Each number is 128 + 24 x the weight over its row's rms, rounded and kept within 0 to 255. Layers, rows and columns count from 0. The size above them is the row's rms in percent of the matrix's.

# layer 3 MLP up, 1152x192, rms 0.0983, rows 374-382, columns 0-191
size [ 96  85 104 100  98 106 101 102 110]
[[102 131 119 106 138 172 147 123  97 131 156 147 102 161 133 176 169  88  82 141 126 124 122 167 157  98 155 100 154  81 131 147 101 128 120 144 112 122 106 170 155 118 121 126 152 134 150 168 134 148 115 160 144 108 145 127 161  99 118 120 143 118  94 148 126  94 114  96 108 133 111 150 134 120 153  70  96 107 144  89 193 143 169 182 116 141  61 134 111  99  96 130  96 112 123 111 136 114 133 123 112 113 112 161 110 137 168 158  98 152 119  99  97  97 113  89 169 125 118 151 141 137 142 146 151 173 121 149 123 118 111 118 149  94  99 127 152 110 113 124 163 127 141 136 120 119 102 162 141 100 104 148 148  86  85 163  99 112 134 163 111 108 132 149 144 135 126 130 122 148 167 130 126 146 135 150 111 108 130 115 146 176 130  96 121 132 130 133 127 154 137 104]
 [100 107 124 158 156 116 124 156 128 151 120 135 143 103 114 104 137 131 168 150 113 140 111 124 139 120 155  87 153 166 129  88 163 167 104 143 117 187  71 113 152 173 165 127 136 150 115 130 132  84 123 125 135 142 104 154 135 144  95 130  79 145 117 152 142 107 109 129 161 117 133 150  78 146 142 149 138 156  82  85 159  83 109 123 117 143 144 105 146  94 143 130  69 162 187 114  88 114 177 127 141 119 148 137 121  91 114 105 138 125  94 151  99 116 119 112 133 116 133  98 125 103 155 163 116 132 127 111 119  84 136 144 147  98  86  94 116 125 164 108 105 135 140 123 169 147 135 132 174 118 127 149 141 160 117 143 128 145 114 141 172 149 121 119 134 130 134 111 136  97 123 128 184 124 144 131 134 159 108 105 159 100 139 137 127 117 172  80 131 139 141 133]
 [ 85 145 113 102 125 119 144 161 129 145 132  80 150 157 108 137 133 173 144 111 130 187 100 120 171 100  89 116 135  99 143 141 143 112 107  97 127  94 144 121  92 150 143 138 146 160 187 126 144  79 118 131  92  92 140  96 177 117 115 106 134  83 145 106 142 121 114 190 121 151 120 144  99 168 126  90 100 113 130 155 152 130 158 134 114 159 136 103  96 114 158 154  92 166 180 150 127 162 116 121 110 124 117 134 130 116 110  94 151 152 137 135 152 123 135 102  93 111 129 126 135  77 141 129 127 119 163 124 108 126 107 143 122 144 122 149 121 115 151 113 151 175 132 130 132 142 107 146 138 136  98 143 129  67 156 116 143 139 118 112  85  99 100 152 129 120 105 133 149 137 161 155  99 103 129 102 106 137 167 106 152 158 106 110 133 137 175  98 102 125 117 156]
 [120 193 113 117 119 123 126 131 112 139 124 132 179 112 146 134  74 166 149 100 143 173 135 139 144 120 161 100 144  83 113 159 164 134 111 157 146 118 154 117 101 147 107 105 153  87  86 160 129 125 110  85  99 151 144 139 137 108 117 113 101 169  86 123 145  92 161 120  75 132 123 113 163 163 133 100 103  45 154 103 117 118 126 157 119 117 127 137  62 102  89 140 109 121 140 114 150 128 147 120 131 125 121 114 127  98 144 175 137 116 129 158 158 102 129 113 150 118 125 155 105 105 121 115 138 142 130 153 120 168 114 112  93 100  95 116 177 156 137 174 132 107  88 117 155 152 154 111 133 168 102 160 145 153 103 103 119 115 133 123 144  97 141 102 127 109 137 114 145 143 134 151 129 133 133 147 115 120 103 122 131 114 130  94 157 135  90 122 143 119 151 145]
 [175 129 130 128  38 128 132 114 148 133 127 123  88  88 132 166  92 116 109 122 124 121 109 125 171  91 115 135 108 144 126 110 114 112 133 120 136  83 148 118  98 107 153 119 154 143 152 180 124 150 179 121  92 100 138 154  98 116 110 119 121 153 141 122 108 121 112 182 140 110 116 116 147 145 126 141 144 135 115 169 158 113 116 106 107 115  89 115  80 148  85 135 113 128 111 120 175 115 122 111 135 141 130 130 120 120 130 185 103 135 141 158  82 103 116 136 167 116 140 165 129 160  99 140 181 180 126 131 158 144 162 142 121 139 138 146 148 111 115 146 151 141 107 110 140  67 126 158 111 123 154 122 129 143 133 122  63 133 125 134 134 139 115 126 120 116 154 105 127 138 169 127 160  87 143 105 142 125 145  91 116  83 123 100  92 131 124 151  91 136 154 101]
 [114 109 129 147 175  88 117 157 186 145 126 126 135  82 150 129 127 100 159 159 131 193 123 137  91  86 137 168 102  86  78 149 109 159 134 151 121  69 176 101 103 145 140 107 104 202 115 133 132  93 136 120  83 139 126 144  77 133 132 148 148 102 100 150 157 115 108 106 128 136 157 131 104 152 181 131 129 125 114 133 130 155 123 135 112 134 116 133  84 121 172 124 140 134 113 147  98 118 116 152 132 104 153  96 157 124 129 127 128 133 163 166 148 145 136 110 120 116 124 124 115 136 135 130 125 119 145 132 108 109 122 148 119 110 147 136 156 144 101 106 124 118  73 101 122  98 127 161 137 108 153 151 139 121 112 115 103 146 116 136 139  81 146 128 149 143 139 157 152 130 130  68  92 105 123 152 177 107 111 152 114 128  71 132  99 105 127 133 111 106 126 111]
 [114 152 117  93 131 118 109 151 153 132 125 121 123  98 127 180 128 104 164 136 117 117 124 139  72 110 168 150  93 117 115 114 167 150 130 132 125 140 150 107 149 128 127 152 135 154  92 112 106 110 132 119  71 123 120 122 126 154 108 146 167 163 132 107 119  98 170 125 140 126 124 146 107 138 107 121 107 107 118 111 131 158 152 116 133 140 116 107 115  67 131 107 105 133 116 169 101 147 139 137 121 130 144 165 124 151  94 171 130 112 164 116 172 148 142 111 131  94 120 135 114 121 178 132 148 130 114 118 123 167  93 101 191 138 151 140 113 138 129 135 134 154  59 103 127 108 121 140 149 193 120 115 155 124 163  68 142 121 170 145 151  99  76 126 116 192 145 126 101 148 121 135 119 106  83 124 113 146 122 138  79 120 143 127  92 156 124 113 139  92 128 148]
 [118 132 127  91 159 115 188 145 172  87 165  96 104 134 136 201 155 144 107 149 137 124 129 179 133 152 109 107 100 126 162 125 132  96  92 140 125 128 108  95 118 146 130 142 146 169 186 145 135 134 111 122 116 133 174 162 123 129  96 123 154 136 111 104 163 143  85 127 139 145 100 135 117 148 155 155  97 120 156 133 146 120 144 146 136  87 126 177 128  95 142  92 141 100 141 112 104 146 148 162 143 113 164  94 131 117 150 138 124 118  96 179 159 102 129 137 152 126  98 132 125 186 124 126 117 176 149 115 112 139 127 134 119 144 134 132  99 113  90 106 133 109 121  73 126 133 135 166 108 156 114 135 108 128 145 125 161 128 132 126  92 118 115 134 107 141 140  69  98 132 142 104 108  78 127 138 144 113 138 111 152 111 160 148 113  90 137 178 126 113 139 115]
 [111 159 122 166 104 143 175 156 106 132 109 146 128 124  86 166 128 102 130 146 162 131 149 141 126 126 105  83 108 145  98 135 154 141  90  83 100 103 139 127 136 135 142 117 113 135 168 164 128 111 105 118 161 130 131 164 111 138  76 148  98  98 131 107 134 148 139 147  89 128 157 114 106 146 129 113 140 134 101 117 113  80 100 150 123 156 130 124 141 132 135 130 107 177 112 149 129 126 141 143 101  73  93 103 185 126 130 164 104 131 125 116 138 159  96 162 114  95 152 107 141 106 126 145 113 158 148 124  60 114  99 134 159 149 169 130 136  86 128 122 103  86 121 122 120 101 145 120 190 160 142 112 133 100 152 130 163 132 130 117 154 140 126 127 124 118 122 108 143 123 104 140 184 112 165  91 122 159 158 152 103 128  89  94 152  84 148 130 136 141 142 160]]
# layer 3 MLP down (transposed), 1152x192, rms 0.0885, rows 374-381, columns 0-191
size [ 95  84 102  98  95 103  99 104]
[[ 84 119 144  96 143  89  83 125 155 134 122 113 155 114 172 102 127 156 116 138 146 121 117 149 145 149 131 140 149 103 145 131 156 108 133 150 108 159 101  90 131 133 138 125 133 116 101 131  92 101 133 146  89 140 110 155 139 132  70 158 141 140 128 131 145 150 138 100 136 200 141  98 103 127 132 130 157  90 144 130 135 142 157 116 153 128 144 172 132 126  93 139 101 114 172 126 145 139 115 118 134 132 105 126  77 126 123 137 134 119  89 127 167 119  68 140 133 108 115 125 117 106 126 100 127 118 133 130 148 129 129  92 138 100 141 106 127 150 124  72 112 105 145 107 127 149 139 131 143 122 120 173 115 122 119 121  95 154 144  94 140 133 122 156 157  95  75 116 129 121 144 199 122 184 180 109  88 127 100 169 123  99 141 100 155 180 150 146 130 118 153  74]
 [170 144 150 133  99  97 119 143 111 119 134 147 151 144 128 157 117 109 121 122  72 159 146 111 126 124 116 143 128 117 101 128 108 121 109 154 195 108 113 107 116 128 129  95 167 110 122 130 182 152 134 121 158 150  69 123 135 138 127 146 115 159 175 127 118  98  86 140  95 123 122  78 107 143 103 127 167  99 105 142 133 121 112 141 148  85  91 107 182 157 145 116 114 134 122 130 113 120 145 141 122 143 143 130 109 162 144 115 129 113 148 106 128 123  83 106 120 114 140 167 105 108 165 131  83 118 120 114 131 177 108  74 117 126 110 117 153 168 105 119 145 122 125 113 118 112 106 165 109 160 105 134  88 117 105  89 179 154 178 125 164 166  89 125 143 149 114 158 153 131 130 138 101 124 128 120 163 132  82 114  92 146 115 155 148 134 139 111 140 134 178 156]
 [145 109 122 132 135 103 121 108 118  92 159 123 116 174 155 168  91 155 129 139 123 135 121  95 125 155 109 104 182 145 131 122 137 112 131 120 132 113 109 196 155 122 137  97 137 142 137 130 113 109 108 131 128 103 140 119 146 150  60  89 104 135 160 129 124 167 101 157 101 151 114 141 106 119  77 158  98 139 131 135 113 106 141 122 137 136 159 154  79  93 133 138  99  82 116 143 129 156 137 141 110 162 120 127 101 131 142 107 179 144 180 134 110 183 146 115 158 113 121 104 136 106 150 120 144 122  90 124 150  96 118 135 108 122 137 179 112 127 138  47 133  85 144 156 119 157 112 133 170 121 121 131 130  98 130 121 155 124  97 135  86 143 123 134 158 140  94 149 106 180 135 123 120 119  82 178 132 109 129 133 127 136 123 101 172 132 124 145 146 137 120 115]
 [145 142 149 110 148 129 136 140 113 131  93 130 109 130 134 152  99 159 134 123 168 111  91 125 124 143 105 146 127 106 134 146 149 140 110 127 158 122 115 140 150 124 161 106 153 121 143 113 118 124 108 128 138 127 141  94 115 130 112  95 157 131 103  83 144 141 125 124 138 139 105 107 160 123 124 145 155 119 151  66 132 135  93 165 149  85  94 136 151 113  78 112 124 100 101 111 163  99 129 141 140 120  71 153 126 105 113 108 126  98 127 159 158 142 137 178 126 127 120 140  98  95 105  63 122  82 141 134 120 138 153 131 152 162 141 141 175 105 107 102 134 131 102 154 109 112 118 102 108 176 116 129 207 160  87  96 117 159 181 111 177 176 126 127 150 142 132 129 119 126 100 147 105 156 107 152 127 128 125 122 124 112 126 121 182 103 154 177 125 149 119  84]
 [156 126 131 117 156 137 103 127 143 126 162 121 136 112  89 121 151 126 116  83 113  87 129 100 167 120 125 117 124  72 182 153 149 122 118 122  96 153 156 137 122 136 132 164 133  83 122 102  99 167 173 156 109 118 116 127 138 120 149  77  74 104 186 138 140 133 107 104 123 136 110 139 122 128 122 166 106 126 117 152  85  91 112 168 149 138 138 120 107 133 154 148 128 105  91 162 119 173 105 161 115 134 148 149 138 163 132 120 137 101 116 138  98 142  96 162 145 106 124 124 114 135 128 140 114 142 128 106 171 129 135 135  99 123  93  89 132 128 125 167 171 119 139 132  69 160  97 108 126 114 168 119 129 157 138 124 166 135 122 135 139 156 102  88  99 148 130 173 134 112 106 113 130 120 152 157 108  82 134 162 137 111 120  79 176 110 148 110 165 114 126 104]
 [119 109 173 164 147 106 175 115 119 144 117 135 169 122 148  82 143 155 135 122 101 114 164 114 103 131 129 123  89 126 131 136 137 133 112 133 143 112  92 122 132  97 170 106 118 168 121 129 121 107 136 119 114 150 100 118 114 125 144 125 149 125 133 170  86 153 167 130 128 119 135 125 125 145 134 111 145 155 157 184 105 116 102 120 118 106  92 162 124  89 196 124 133 120  90 117  70 112  87 124 179 119 106 171 102 122 150  70 125 150 144 112 128 173 104 181 134 130 119 116  86 131 140 118 106 128  96 120 125  77 142 108 106 158 127  94 158 171 103 145 115 116 120 107 128 108 151 135 126 106 133 125 112 130 110 136 117 136 119 142  98  89 133 121 152 124 139 143 112 165 104 117 114 143 132 150 158  84 111 176 107  76 175 152 124 167 127 149  96 131 118 125]
 [137 125 169  85 153 141 151 118 146 146 143 116 164 121 124 166 117 114 130 124 113 138 139 112 107 101 138 116 153 136 137 135 107  89 137 143 130 107  87 174  70 124 101 174 137 149 115 114 149 109 119 111 147 170 168 107  93 124 167 122 120 129 160 115 156 181 164  56 159 141 128  97 112  85  92 109 161 125 148 158 129 123 139 151 121 122 176 134  95 107 107 101 124 115  97 141 155 114 159 149 124  98 145 126  84 133 113 127 163 122 153 138 167 122 130 153 152 107 122 144 120 134 137 140 159 121 165  91 128 159 147 121 149  81 162 100 137 154 183 102 123 136 138 152 125 121 131 147 134 153  81 156 115 156 141 115 108 106 156 117 115 108 100 115 137 112 107 119 117 102  95 138 138 120  75 111  77 131 119  95 112 133 110 128 113 128 172 108 127 121  83 125]
 [118 134 134 101 150 138 102 100 123 123 104 131 119 173 124 139 120 122  94 180 114 126 105 163 138 128 136 104 100 174 143 127 134  97 147 143 136 139 121 116  89 154 111 127 141 149 156 175 109 140 117 151 153 156 113 118 157 172  62 137 147 139 148 120 120 129 134 118 104 128 126 118 142 149 147 132 140 111 102 140  83 143 134 147 152 120 153 150 133 192  94 107 136 104 113  91  84 102 146  95 138  80  83  91 119 133 133 132 118 150 146 123 127 128 119 153  67 151 110 150 163 107 152 121  89 122 152 122 112 137 158 154 140  76 151 148 131 127 114 144 112 127 145 109 104 132 168 117 126 119 166 138 199 138 115 121 132 121 119 121 150 125 157 173 108  90  87 117 120 121 150 121 108 147  94  71 183 159 100 127 155 100 137 109 132 154 129 140  96 111 157 111]]